Each number is 500 + 25 x the weight over its row's rms, rounded and kept within 0 to 999. Layers, rows and columns count from 0. Numbers have three digits each. The size before them is the row's rms in percent of the matrix's.

# layer 11 MLP down, 96x384, rms 0.0709, rows 0-95, columns 128-255
097:474498513517486483478529506499493475487528500504473452470504504498487454557490478532514571487458522533509502501519520525497491460453451491531542530534513532472443514522546499521495487496479479542461504483493500505511513502492489515480513516486477512497488452497516497514536488515469547482514452502509478473491543519464508494476485539478504521488497509504494485479502480520484482496458
095:488472465480513513480533498465506486539484489436468476541468473472509508505449514533472490481498505465461507510506486457488461524523578536506489539471529505512520503491499467493462492448488501472521522524470498512495454463495499471485477499494491523522516503507495463447483480497489486483520519456488511488502495533497515514519455507528499507493461509479513489507525508523535482492473
104:495525442486522485463505474475462500498456494483484497479474468449482494480502503507469466541472479454515481496503520482496480487468518508483492439516458501490496469472499482472500496457458516500479491500486474481493512472473499476494507489468464478457496483453457472521491488500480489457498494461497468493473496486506550513520475505510489475481465480512489488502494470456473508478506
101:465489477502521484528501500529496490479535490524498547497464532526498484477522504482459480463506491519464536547533520535541532508513543512533498463501508534562552508485478520488487461482495520498502507463489453502512478464464494476498487490503482481495457491520519549523520494470485477537558516504486444504500487526549474509507541494568500548490517529549512487494500515509465491507495
104:522472535537513517503491478514477488505518534547498465500497480500474510479515518514526454489499471499517499517510542497449488485500479485488504508523521499484505487470512501518526499497494505473471506468544484463497456538486492530500472528494486472480482484515538488516477503485529530510492473519510513527453513499533502446477508480502492550431499527509560517502504533501514448485527
098:548514521523488485484445469474502505547492449461483555470486520551512530515536541518500514488516505495483514490526517475478463534453530527506550521491498501534538508517514504511538539569468523461481476502513497509483492514526520456506519508473554501537502504509516525468518462526503512496508481526459518539521464480455500545488502576471499503467523464545534487484492544496496538517496
094:507512498459494480494539478485490548489518520491466456462466496503461524515504492527509455516532478523494500535472479482537462498515505468513505519460516532476465504524452497486503537488488484511495466459521484470509466499495506474507493491488496467521468454485534518491475486513436524521481574506532479481487494542506488505540463472506474499501510509477463512482489538551470499425514
103:548455500504517527480483516494541495484528533527522499492502526497473482474544464541547481432492538504525458492523529474496535469524485490524496515521493473508489514467512510467475517558464535498516481480522533555509454503497491487529526519486495493524514496488538537482540509512494503483517520544461512493454480537478487482497482496483496499523503472491485536543538499550509478489495
102:472473476530539477495533483507473481462528480526505474522479496464487477454520486517482501527466490490484528484482492494481472485505492496499523511536528494498445530481496527504463502526474477547465495512468507524473509450475508475527481471505454511502479498458517478491539489503506449497530502491481515448488502480481588504498480525511525498515480477517454488500487500507530493498470
101:521497530478492531491508478530522480473494498497497500455431539501518542498501486499509494497521491488538474474564499511517457488490490514519533488501485553498508531478496480519489535502527483494523551504476522478482531508493500489480487492480505515517522503538499457465530518490530511509480507498502535535507462504455530509532462500505504509494462452504486519493501528506518532489521
097:482515521501474530477507522529493491508532493497497505524472528489529481519523496476508487522479501557516529544498512518492518536559438526544527533497491532494493493495550530519513539507518492508523499503494467487497454523536501474475505475535546506544516465447527472549483494504514464494509513527553500491537495556497487491527537483527505469513488537515561466508496523486504522526502
091:487506533552509521512509552490536460505518476489501504471497491471516548496480510510453499463499482517519518491492499550525520491476503482536527516473545519472491522543555510497492476540529491508479507515480464465475514537575504488494478491559502535538469465472524517485493546498532474526488550535540516508490530493524492531514535516504538477490498493480492454511552514520532532544476
099:525481471517507512523525512449460522557462494463495514509516528467487505514538464519562518483481529468491522492506530471509493524510516482491526517520477487482519477469504502477458474542494458479464490489510476505491515513505515553505527488488528520535501505460520557499440506478440487527490515470530505483513519486548502513488513483535479534429521508535519485447522544461500527456505
110:528496533506532509505530509532556522559503520524489502498522553515528489566499487475526516489520522534550519515552536504483503490508506476545531558510527509492481540496513526468510515453493524515531527512492489508499490542477526524500479482510558458539516505538547477538534507503551495560494484517505543494514510512487468487506507513459520460525490527528495489506528499530509510555525
095:527524532450511487488513523515514525467475495469506500505536516509514488542543521532499507459518471528564507502479507482548493517518510499476507537524467507518522529508514516521480528546505525518482524541459496510507465511467507523494501478474490527530506523573493486509512488475484521496482506505502528488524493451499476523494540522504484489477526525480475544514522534527502512484452
100:509519485480517546528502538471503473510541534487502502475514561525500507486515544497454516498495460487438487487553465529482531494473501500526517523539506519509530489538502499457479507530495472513497522499523508521477501558477503511508489511504470491487498507524535508468507487524502529498492493521478528523470530561523472512460538518498511509473501517492498505527498471488515491486514
094:528503557530513504495501492533492457495493500496523471532470498548452505472503537510508477512509499513506467507533502502503480499472507518502502495492523514503503521521491524499542529483502524505492555495463497438555521538485543462526506449569504502498521508497504508491500535525508488496469539521517542554476528509531495499480502533491489488530537522478514534510494537470538512511481
100:548474494520540498464469439486531508510519523532486474525490461512537528549464490525528499514498476498512493509531544497479465542510530486505504487522502489532460470500477506465507565511489482504510510524478500500480525503480465452502505538484526489532499497545516536545536495498515493506512492496538538469525539521451511480453495453460502522487497512490494506483519467505494544494516
100:466494512459481502529482489499483482508492491498479526522497495529523546471444523491490496484486467485477544510502473516515549487508497482537493521486519538496534509468485506546501445545501476512480533487479483531480533525515481510512512520554489510543518550491518483526532503467529439522468486527468508524558463470496513536463536465522477468492482525489550512517485528522497518550505
096:516506545485508464504513481477498574524524503490481492480531500538506524497504473494503497497562505533529485496461539515484519528537502488481477492480512510493510538484484508543490527497484516525546534552490542501511486539447500528509512501533514508501519499503479502469533520508511523559500480527519519481476480504532433473526504503514488492564529477529500524545560491499534484503490
099:501492541481472497459520487522473529551506528491529508518508518511488494549498525517473522515507494501519514512537496493492483490444514513540474526525454472470523513510519543470462493507509510524502461544548530490538500526464530517527485508560504507540523488531496490490511520499494507541475550537516540430477515510505493502536505530499484500499521516480490468474486495512487486479551
106:501499513529493523516490508520521496480474543463440492500514488506518509469484510458470489504499482535432511503447470513540473442427495440466518489461503485483475495479513513448480535523485502549546500497498503489526512483521549483493512498499493505493505525519502501474506479512496536500504573505491493479486426492490521514503498494519470518512496483459510497528523484525541524516506
100:455477481487473483464517502511460479503451470487510523509486480493467485469506528493491495548462477481515484496503487515451473523471532544499449518491509494473486478461498491459455438492465490483500498472500469522412513489480501534472504520451493479514510501466492515486515469460486498521538479467442492495473508470509504532479465526504517509463476444499481475514482513528490531461496
101:552475532521500465513490523459460502511481548522532493504490479519511525549551549508524536475493469545528477507467503526532537502529518526519501441512510486466472479494523494508501557478503488500529472508518524501496508498449505495480535445512491483506477523452514535512495537495483478512494501515542489465482534485509525505483498505449529487464519487542476510517530500549496501519536
101:497473483465478470532492515503481459487481515481551487499450507513472520461469492510480508529462496468509522471558487467439513475534460507541513467493433461529494478507472501522485469510519492481515505485524555521468511483506532501493480483502483504498555494526479484518497489522478474484499472486453501506510509474520525502481460499552471431496485513539530541459462508463480478510520
098:471486471461543487481495488490499469498517453504465497488487469477481500500484495520493470525506488467501491506483471445499468469488479442486474502480474501472472427468494503513498502485502501504461462508458482523550475499519501494497485498488499489515500544462508498477479491491464472499497491463491478444479508460494482473538495472510517470501476471500524453512490487465503483462493
101:486471522502471472538479510470512528473537496531514472518458508554532501506496533508508514502529490540520530534486497512486524528505503520479525535505476497545470504512470513502478512496485494555491524472464527562505504538543530495507440477509506493482525524514537486533523534523526523474485518536533503527461503518495504494521501517527508495489521546460518457565542511499555497476495
101:438488441526487470496499472512489503423554507489521498426461477468489459497531480509499517511488446447508511500498506499509492506481512489509500480503500444471464450474461472502489500525502497520475481482474483521481527507508505457492488511473461539499467499473444516526493493500435487478499472510506473486482541475471506505496485472513463495482516483508532479521452510489480505490477
094:497506505530515506510488528492481494510485543538540517500492441546522510520507484514505482486452508489498476511496496547483514520484513507494507436493495495496473512478500499539544494503521513456469485463497526524493507507512472513469471516486543477516480536525513455463510493472493516467499524516496469528514539467530465489484491441513460492524470460497496462440482494497486504493488
099:497473521483510474518456505471499525521475510510510510502512509494507535490504502485505507510496496502513511515528494471475499507551465502499439506488453505501491511502540457498515514479503516516497492506534515542499507469477466480485495491509511480508485510524486501457532483444521484561492520527510536515507485505544490496496512490509517541521446474564513520570527467512495524529523
101:496440511515455500497525526495486497494536486518466437536482494500449479493484492509502471513505510522529504549505478452514494428511479440495520496523448512450447545501476502506527473485510497498514507475488484508537457480502482499544528472519522462522537505525476467497464489464557469524501494505543522513499459506533480478549519477487534493512505492510503510518481482503493460490510
097:462528483482516491534492513494493513503534476479499473504504511469520515473478497518464478492527529466515456520501491445523481498516499512483492516529532494469497452545483487495488490512493518511517502499478554482493487515545520508442479476478500525473526533499458511472517467477524471528483493482485514421481510493486549509482491505448546473500501482526562466529473507496494492460519
101:478540503487499500444515516557564544553506554498486483505502517521488501497532480528533475436536482513525445491536492495525502483508497470494509481489530466502470489525501530471503494520490463520530520497527549508446508529511517487475524488513512493474475533506517505540519472521488511494460484489522488477471493514497467440476496518466462499557449494562482547547474525515493481510518
104:495465520514497520523524482513529478503518525495501547478472485473429485517483504533499480460474461488519435489527461508465502494502516473500486482505511479507512477494451483526497501509443504512467507536524501484493506504465497461483523501499508484512514447513499479435516468487492504508504493492477485500461503461508525497497499531456510501487466457527511468501488507509478527495508
095:531507517508520483466544529494506494450473487513478489476478531504508452491453498507502445506478542492525480471478475520483520483507527490457542478465507487462483528524503508550507451474498471503506510540498510487506493482517517467510511490524480484467531493542497491448483474505531467499492468466491478527515481471557510491528498471480456469516520476512494488534521504491472505499517
099:497504502542485499496521517497492468530514488480452524501488524516491516508523506529480509487525497491496525503514535529498475484497495488485505486497495532532526496482521521529487509517512489542471512560481485556497528508517520496503538548540476485536463577464500537426526492513509446497467554465485479468494452515484482540486505505501521481492507464484491528506442541515501541467502
099:534496540512498491507485465526569513493534505496526511540438543524484513492463497522522487491541522472524519483480498467510477502487536517473562492511496508502488517537467485490527513485507528471517500492499531477527523499497501458516487500496532535465525518482518511526525507492505517476468502442515511478478519518520509493528492540492484501526477545535538501532543482483499507496482
106:492480488538513522539473492456525485504478500491476503489480535520500528506492519555512504509518490507495494468493517541471492524498539504490506510539522508547527506510488510479504478520477483504512493523497466552517524539470510526536519575468503461530457526474501479505513536536491518478511459517486483528466507521471472489492496512482510517559520487472493531512511516514513522504502
097:504482506485469498504513478493503523499492486489515512511523458476490525542460505496506534537491496482530483513521493501505498467546498478504495469485498506516553514514530512508511463456532495502514498478513465505482507443495479505540472519489484514524546494521514479515495517523506550517510478523498495509471508478578578537479518470485513492516479484477522510438527495491497514492469
096:507473501498482529535496493478531507507510480547469524511522486486470523509489505508540483514542484494498550497502468512524549515474531475503533493442494462532501512521449482523465503477494494503447480512504491489495518502464525482479524508525496469494501515485522515499484441499499497502516411538504524525429500461470458519471494465522469495485510503522499517500541507502504531481449
105:493470525435507501500515526524477471479476461529517440482524480516486430509487480536496500493458522480493540510473539515448492527465548505480491485526518547529478494533493511496482484471528496478473492522467458496464489523518493519500508480514482571515491512512493508492502515501479475517525501471484513468500498467523525494548487479524518536488491529498522488509511544522500426500492
097:506445473528468504544530500531476532525515508548527503450506487518472477520483512511574507498520451521533507537500465526493469491453502454546472462502512469479502502499476535543486511490474499455487482477504519523496462507514511516516482498477544507500502491535469528541465512531515510506495487502546523528481511505475524484496521545493513520476543518464587526502560491497531498464499
102:510464478464511488499517480560528537515464485513478509542495521515509467523507521517516499456492514501523520509449529484471478530548502501478533551503476505517477506449465526499523532521514539537495490489508538507528471496516505516523530478489515469526501506486525461513521530529492526446520511514488522436492496520532527497503513510535458461482511511552493506481524514427518511482495
098:495530507511518489497519472506491508533516472481462488500502460495474463450501535495450473484500512465484473486492472503503528475476506464516513541490559515490491482480490490516530528549473519501495495501519512459523525505491522526467467486474494535511521467497488485486511490496515479526503536532488487522465424508481502482505489476495505493538451475494468534496460524529480481442472
098:505515490485527526523491531501534502521510529489494484519521466544522495482519517526487457527476517528509467481486508526518501546490473540487493490526482492535544519526527506526477493515500493495487520506540502508483508475497504536451557498494492524551469498484528539465530473493479497465489510486461535530532444496514491507456524483475440485466491494502517516506504488529530488538529
100:502541493499500485537519533531513498509485542506496466477515513515509509488500541461478512503494494513578503546484494524508577480567477502502515518483502505469483473466497473512503478508476514521544474485471505509498455511500484496507482525454512477523480450515512474459528480475553512539481521505509510500521457506479505538574462476483546502499491460525501496538488475488503515533510
104:501486489482495511443520533546506480484461494543492469484504493506486479491507442504545485449473519504483524517538464450472492491493499537510518490509462514544486485488511514537454468520477478495465476519505469514454561506499500451497509494500466471515534484480540502498504467477489504497489542520479480524518488470494489494529481494527481499492492531534513491511490548489459516504507
101:520453525522501527536507549527473506511473473502546516476450504495489483507507485512522488531471491522522490546478523479576480520483524514487515468515487480531452463510495464506483493505545572491496457505521472524493480478489522506486479493497536539483490483526533506509500493512489501466451534463530476489519486491508471487522497480503511537535473494500496489531526490492484468495452
099:479539500518559576489506498571509497494486512495505532480540496497495466513480439507502489506510444491482499514491499517543537501497507498476486497512496504481525497483516494534491479444472499515537496464501490509478533476503481499471450524436496494501524488487535524500514475483518476495516519443524467484539505490509482513472425454486485499462496512508502516516489459514493519549544
095:492475497534489502492516509475506460515515539496495511504499508517498498531537497557507479478483493534543498515523463520495498451448503526475531488552560459451454473507474499484504493542469467472506522576498485508519500500509500485512479497506506542467487504505512502513479522485503492483521523472542503488509528506471526500506527426513541511524543536489491508543480524501490511507484
098:505526466464506503479444474498490484561535467488515501501567483453507476501498491499465502518477492507487478492472538509528487531516551512520503495512495459468526540465509511485450473494487503538479544494514486523434511513500524566525446485488508526520517503500510434508507458523514480461534529494514498500477507481495489512488525515513543481534464505522492543526516480482495477502528
104:563525517486477456543478525526518532478521506488516500472511524524533484547488490501529508513505484507511476533543516489503485490525452501519472488477508485490537485518540487512460536528512466497502489521464520495492526499500478499520472483467510477548471526489516552507515487469469509496469507480510526486545535507468492543533492484486554515497498503474474449497531479440486544487463
108:510497497495555550525522497553477482518517543453480474500529514518512499524490531516519530492521509501461541509465518513504523485527514492479505448528508476482470506549502489495507508507541486522518537555500492480507549496501490486508528507513487537509476482480515521478513513500511492519527494503544500501530477533527456501507513505573448541526535518520450511520514544506540513502533
106:477489462510465502498547533494497481480467465505448530546525470505465507518499543487496524520530465511493519524491446539523545522479481532466463517489464484499518529490508484502504493520496531498486482488490472466534529526524495477464477496501469501537502519506477538469477500488489473467487482502494506498517477470505523498535494476516490489501499505509483454464530476457495507471451
108:473506479472509461487492517510513455499503511498457496522468517481468493473502456487444539527471484514487438513516488519516483509525505524515531480477520502463499496472469499489484515527557487542484502516451483501475493496487559443479484485493491488535518532497499462438509501530538504505532549507483465471484482511476559529518490486452515491502457453492451516499477532482481553502470
105:550506500503489533514489494485456505517524466499527553494504486526489510509455512509475505494524524505474546517530507465473531498523458513497503482504502508501497486497500471491536498517500488465516486504542500473484529501512487564519475537484514510512470476460494491487556478509531531473462512530502511497465518541489509464511494502556478525494483521532499474453480515521500484506541
101:501492503492465485515550494501534478508505499531485551504509488493481469495485486543509513517519533483507461483543513524488470528508488544492510492522538532450508468468492495532532442471454484542475508514481506508454493481493498502537481534516457503541531550509513510507450494525474532500453471477454504507480494523486471463514515533473499518507509496473506499514502498507502479507490
101:501508474472496480491468458510468502524535492494520491517488459491495499475544494494510454478523524535469473444496504477497484510457508481498507501526514564463484477502437504470510490545520510502512490492454513527485506513521505512513497517474497525513525486513467501517462521497440522519520504547495437491519481479474487439502532472540493523543527540488481525460512488451512496506487
099:491515509485530546511488510460480512488489522441485520472488520523498492481481507519488518498486477523518550519485496474517571509460481522506514461487545541522513512494522505474490478476477481489500537506497502495493494513498525532523505516545553489496493473465521458541453521524528504449508477526509514529496471535544491541516507530527535461515518537440517457526531504509527520484532
098:461503472454481500491507529509492482524481450468503478483501543506522435471468472515460503457487482438494494498523485468464509496486528518499490525507465454548505491492428501494484473488492483473485478556474504531455522537478481517485480481502493507511557507550480473498472474482534488473514500500508472482498509477444485487500511426496492499459498523524541523499500474554491499544467
101:480499513522485482485509489537472529534512497463472510517498509530514490467519528516534506517510486489539492522506483495488462481507439459471515503512474519449490492519496482481514544502518504490512468509518547499508529495519489503495470539477462501491462455509495493505549496480484468494448455500518501499527520484484532511467517431510535451505502511521508444482484494507459489479482
096:510537478500520483473482497513495487552490516533474532509517457480573542496420489519493523500476504511500483508506472523492495514489481492511525479485509481469497495515504492513523567490513477486544520474473495476544521500544526510532512506527510479468551481501521487493510483487525491522473490516537497450543503493470474522480477485485508506520489472500486450501469522488512506507498
099:510510496473481466517499501528494473498505466468513475516495520519567517489538481553479494480489499541486460539534527479516470533504489523494550533499522497467491521502492547511508502481499502526527534511489500534481467471509550481509511498456486458487494510486499524490499502544463491489530556498495470507537491520524534491500521508495456431454556478515501472471472527506511503519521
099:495529504471488462540459542497504446465489475533524481437481486484509499502532490508515485496475498523521525498513518504479452524544481519534493470496465501455473515507489526544505482461466421452517491525463471544464516463531503528521494536497497485458483520481501516513510503489491482478475493524503498491482516505482543481501505505489484473476517506531503512508493486508430511509503
092:497501482481471532475513489497510491497500516485506516486491507499513516480491506504496484543517512497511486528484510516495477458500465464478487512489532527469489478467493518470528511458524497501479473533489507507503518518551484481507471494494483498464521535530470523469490509491476487478527552519529517533542496483481503528520481442469505495512471465490518500528505503500498514509524
104:499472519532498456523493505504480503507479500492476484513481531526475485479451519509488438520475463459534529492481470516492500563502544489501506517453507474566496493460452494487453499516481473488481502527473505524490461511495500538504564448495509487473537527521489478466507478504490459510478523497521488494490432487515503496479490507503474510491512499547523503526511461536480518474527
106:470551513484525519500498507498540502517482519495509521519500497492530523505494484517487483519495506448511494511483520490467481501472529498491479512519519508488489521440513518489498472522502491524552535483537526500484496543515500562482486522470515497492548515541485452489475481498495521502480513510457463511533452533533502512511469483489505509481526465490529500516483514461470509517564
100:474510521483527510510538511493495535502471499481518474498514513490515523472494476483479477507513514541515528507511499489468464568508553477463511483470510478448486484523498489517483473497517491510491513463536535490516511502511516458512466531522501555492487518519506538550455494485490503491479529473488524504473474498491518473526498495530534506484520523495509484516528495518482535495502
105:495509511562488493530492488478501515503524485478514518509494484511530488499503508522557554489522525482503496477477540497509491538519513531503513504492461529516514517551466537495520471522530452562548459521489491510492512452536508498548469508544531527463502505515549494490469519531458506521508518515499472462487476517487560463509495473513467489445548525516515520516490484495495482517519
100:503492478581535549511486518471511484484459532530494494487502507438490527506510487493538549508485450503465485515526510511489508469513510471485498519453498488520453459525495496499481524523468545489484476458490490506498463529474503500500483526535517452509493493499499498516478488497513521505450511451481494481493529474523505498491483473464485473459448500499498488507461475475510511433487
098:521506493510547525497469527487507492491487442521494498514468463494479477496447545476513490526518507471509461492478502496462485511487532462473477506509497495560478497501498494499530482494504477526525482491520523508509454527473498497479467507481529491480472501517486471506465510528509556509488461551441507500504489544511436466505468505492495477516478483501540497511521462507482486534505
100:470475553500529554521537450529543482501503531526508541508507478532501510494479510509471478509509505484510533449462479470520501530501496539492501507502536556533529526516510476523482542481501537503499491488518466493504487449501478461462455528502471503523507479499473509518529461507563484516522490517521498501495519474533507522490498483501487520551486534452483483519484514494506507573505
102:461482518510443474479499516516525479552511507530526501465555469482510486489491506563527495492458483498502505503483493487513481527568510509496517470519498528503480508499505506498463470495461520495514521477522486530453522497497527514484521490473510507516521545517511503538506488492462502537513484508491469481499478493554509461509450529515529451506496546497518509488495538528455442454505
096:503474494475531491473510506511509527530509501510540482498485533514507500489484541504505491480478478480492493452469481512504502504448478526453541457484529449533518500446529534527488499482473508522523509481510518478490501496478514516498524491540475509496497507508487525484560538529474469457564526516476484479495494486511503517549530470488489490513512517498535512514468548482522502546533
099:556506483515585465465467500535475473509525488494505487470497511507539509486499477469485497480501530487522436446516528543475521493512529487505488492477434540481488453522523479490508439516508480562495478499533501499524477510499493491518454450505482447486486532522495545490499479488513518510524542528493510540512507532452477506515484527480469501490589434527502477524449502493483511524516
101:470476494550494452504500530486510455482490494512485480465508495481482438523455495466530491499489496492512494463517481528485510506519460497515481521472489465539476503464488483490503514479426499454508456517495527515476488473514474513502496467496476481519508499470470504548476519519501513466517467488505461539450518491471469486479507487481520530479480513508496481545497502522470507504514
100:516471512522462478490445530486477493512516509531505487474504524495495493492501524456526501479497484474454487479519495519517477503460502503494543507491489518530514530460486525522527523486489495543466506562482532483490483513493542524515448455530510469514521486548474464505446491526499489516482503493519510473514495492480472483536523482527488509501450523504505504525466494472498493522494
106:516499463504536499515500529515488499500498501500485530441522519528450489497504485493492494503477444475550492468501474508465467510520462514468469483470475479461522486524502480525445481476458491489487482514474507507505484468502456500516492508501485502483473518498459492494484520454488456485522491485538450533482528459530502508501497522483465515509478461494485490469527481477466460452478
097:486495515533497569512532523462489526502472497502520495589493490525495521487480525516529546542485486491479486519520486488501471517536528511484492535480497469528509504526514482524489510457488533504510514504493483482484504496536497500488511479547470473477465493523510524516496483505474465473486513458488528528495512521509521521494531490510528507489464502511515474506482499498489488510499
098:457516500511500546509516507511491510467519485488480449521509476532419501504481462482521498540479517535506581478508503512507490469517515466490492485497489531507500525481530468489491518537432487475453501521510510500494512481487503477488475503469469511511513494464497483566511478527512500497494508487450452483449535475485496512473545498518499487515515568532491530513535497494505485487500
101:473476520510450485491494503538508534542427492526507526457497479458484490471500518455523488498512475466520507509507464451503501459522466474481505453461478471482527455479516498560496453471467462476469477471494493519478474465478508502456482431519490494520513545489514517537507499473543502449450527486472514514513473466443557557488497512502499493478534507486515467477507501464493533483503
099:528490490518478511467464507467533515484557517478511521449507496552491474516539492563496506495524485506490457489503513475494512500535483510524525481513504534511522493544500495492520487493507513490508504473534478484520520533518513522528478499473485555515502500491463550493452525498490523451563485451515472444527555494484490476485489534530465476469486485496499499561494490460523506508519
099:500476463483482466466481467503511519495538504520477509505494500474500496517482450484505468473498500481470470478468511484484478547500489538514472506510472481490510513468479485497447524475518476497524472457492508488463512459511483527489512469471487523537543506481460499449502469484452507534532497521497498468472482534523507515494473471533512514477475464481480480543479475516482508504510
101:508466475545506490457501495485432482505514510459571494512480519514496501512550484517508488490498506500468480494536520484455498488478503489468494525524515498477507482482488471500521499484492465491472480455530491534518520515505489495497534542503520508448525443492508499494502487469501470549517480502506504503487510525500432476511487443498521491487486486540494504531465512528488468476504
097:526459525532523470472504525528514543494467465524507449571509504536484470524481491505542502504492492510462479473511508486470470512485493525480510524510529503545483496520512495488540503501444503507465538492499556466532518507470494472485499536497488493474481499502496519501546510497521513523475493497553495517475555480518519483488494517512468507542498504533522547513492517520522519513444
102:493503459483435436524505511538543515457537556493483464481479465494476487545465509513551521513487490497484481545517472530521487544510496504542486479481501525481500466499498477496539491476497469508502460490539522498495488505500470555491474505500537500498476490494500479533505511474494486541481476478544479509485535527470510479506495535461491478505466497476508497451484486516477459490489
101:503500506471462508510494489517552505505508471490523548475506484489519514510470484527493523514459522497486514474502511450453504490479483501528505485508544492509453498483488514512479496529495467478466513482469503493453515495526465507508527517498517458536506520503545472533476538507484497503474493500530502485516518465488479471524500513515477465515523526449505506520533440490447469489484
094:460460486463466497491490498531487493504530524499502480509529536522513539492476499489490501457504502492499539512467543470465477512494565494514490515482509480526497482482501518543501490469497484555507498490495509466506468512508486472513542465469512467469521455506515516541450528518478496529494543500518495509528517520514492495490509508500502507476488507494520453486543534459528489490506
097:485491455548516535537504492536499531505513487530505522508504507500512524504555542494462519469533513536473477517484551490496482523493495523515498535535498477484518484495494576533523483529538472515486497485482519488520491527512538505528524543474518517484481476478516558468500569516522508464499486491493528476487495466517491521500495542522500522459524532482510509516503522491483501500464
101:525467499494500508532511558463495450496467505513504544494504483526519506482475472517490472530519500496530483459505514518543479498483544534510512530524509492481515540539436492522511489505526496473509485529524528527508534469507499478557539500493481485536523469493495512467509494508507468497522500476495502456549532520513508448533498491504486495466512508517523469480478456542467478489520
096:469482570506511476506520445526498506514531468509488500468480480484467457491508490474516504491506490533490544519494554509459513504513444494536518480518507489492499515498499501492528496502512491498513502463471499505526497466533484512494489495488472479487477460447496500507508545474507496514521492483520481516491541557479480527476503542494494505512487521492519480501523554478466544502490
106:486522534549525520478504463511508530504481497491492478528444522496496508546483477482496448510507497520500489469505494443472422482484455496477478460513479468491482489496541498509518517510507521464509474511483472508477486495479452472506507517478525477496528456482509535500513469480494501522431505478468472466458508521503488496477499495443530542525485496461502507490487456517448544498520
097:521555503486506462496518514501461522480550536515493475547482448466564473517501453498476495439512454544516545441505481492513507521497505526514491514482492501499494482486527492468512494548487528496553469479476507506471482517527528545491515505543517483499476523463467465554531492528491520483510453506510458500519538522527469488470504502530466513486465554492484463493525492483549494477533
100:562493514523511522511472488481481546506506498492474522519486511525515463524508452504493523491474491480470521513507509489509479511486563482490533498513482528466538489500519491497509489490537533515527467511557529504458454484438498468534482471475551509512485509488502463512515494515500493520500513528498543480476550521435474488473500468511544515485514493525502492522467491487513539515547
107:474502479491501491537500512483483476460532498476438484511522504501491510521516487529525449506495534502484456520504479494493505484503487489481508508502493500482488490475511471518470475473503497500487494544479490527518504476480449491516531483522493501457506522470467485514489467502493459514545475502535510487485503491507501503526456474481502506522491529475498511478515491457511515508481
097:505514473491509484524495508509462471487477531496498529516516469522483479504523524486492467499466487471539526503509536440502506494498500481518506546497508510484496494502442507496477481541535498474516507499511528521495500472477493482514507477515505475534514518521495505533464475498516509487513455534492514510457503459490470472473548459556514444517491566466438496477482475494491458503540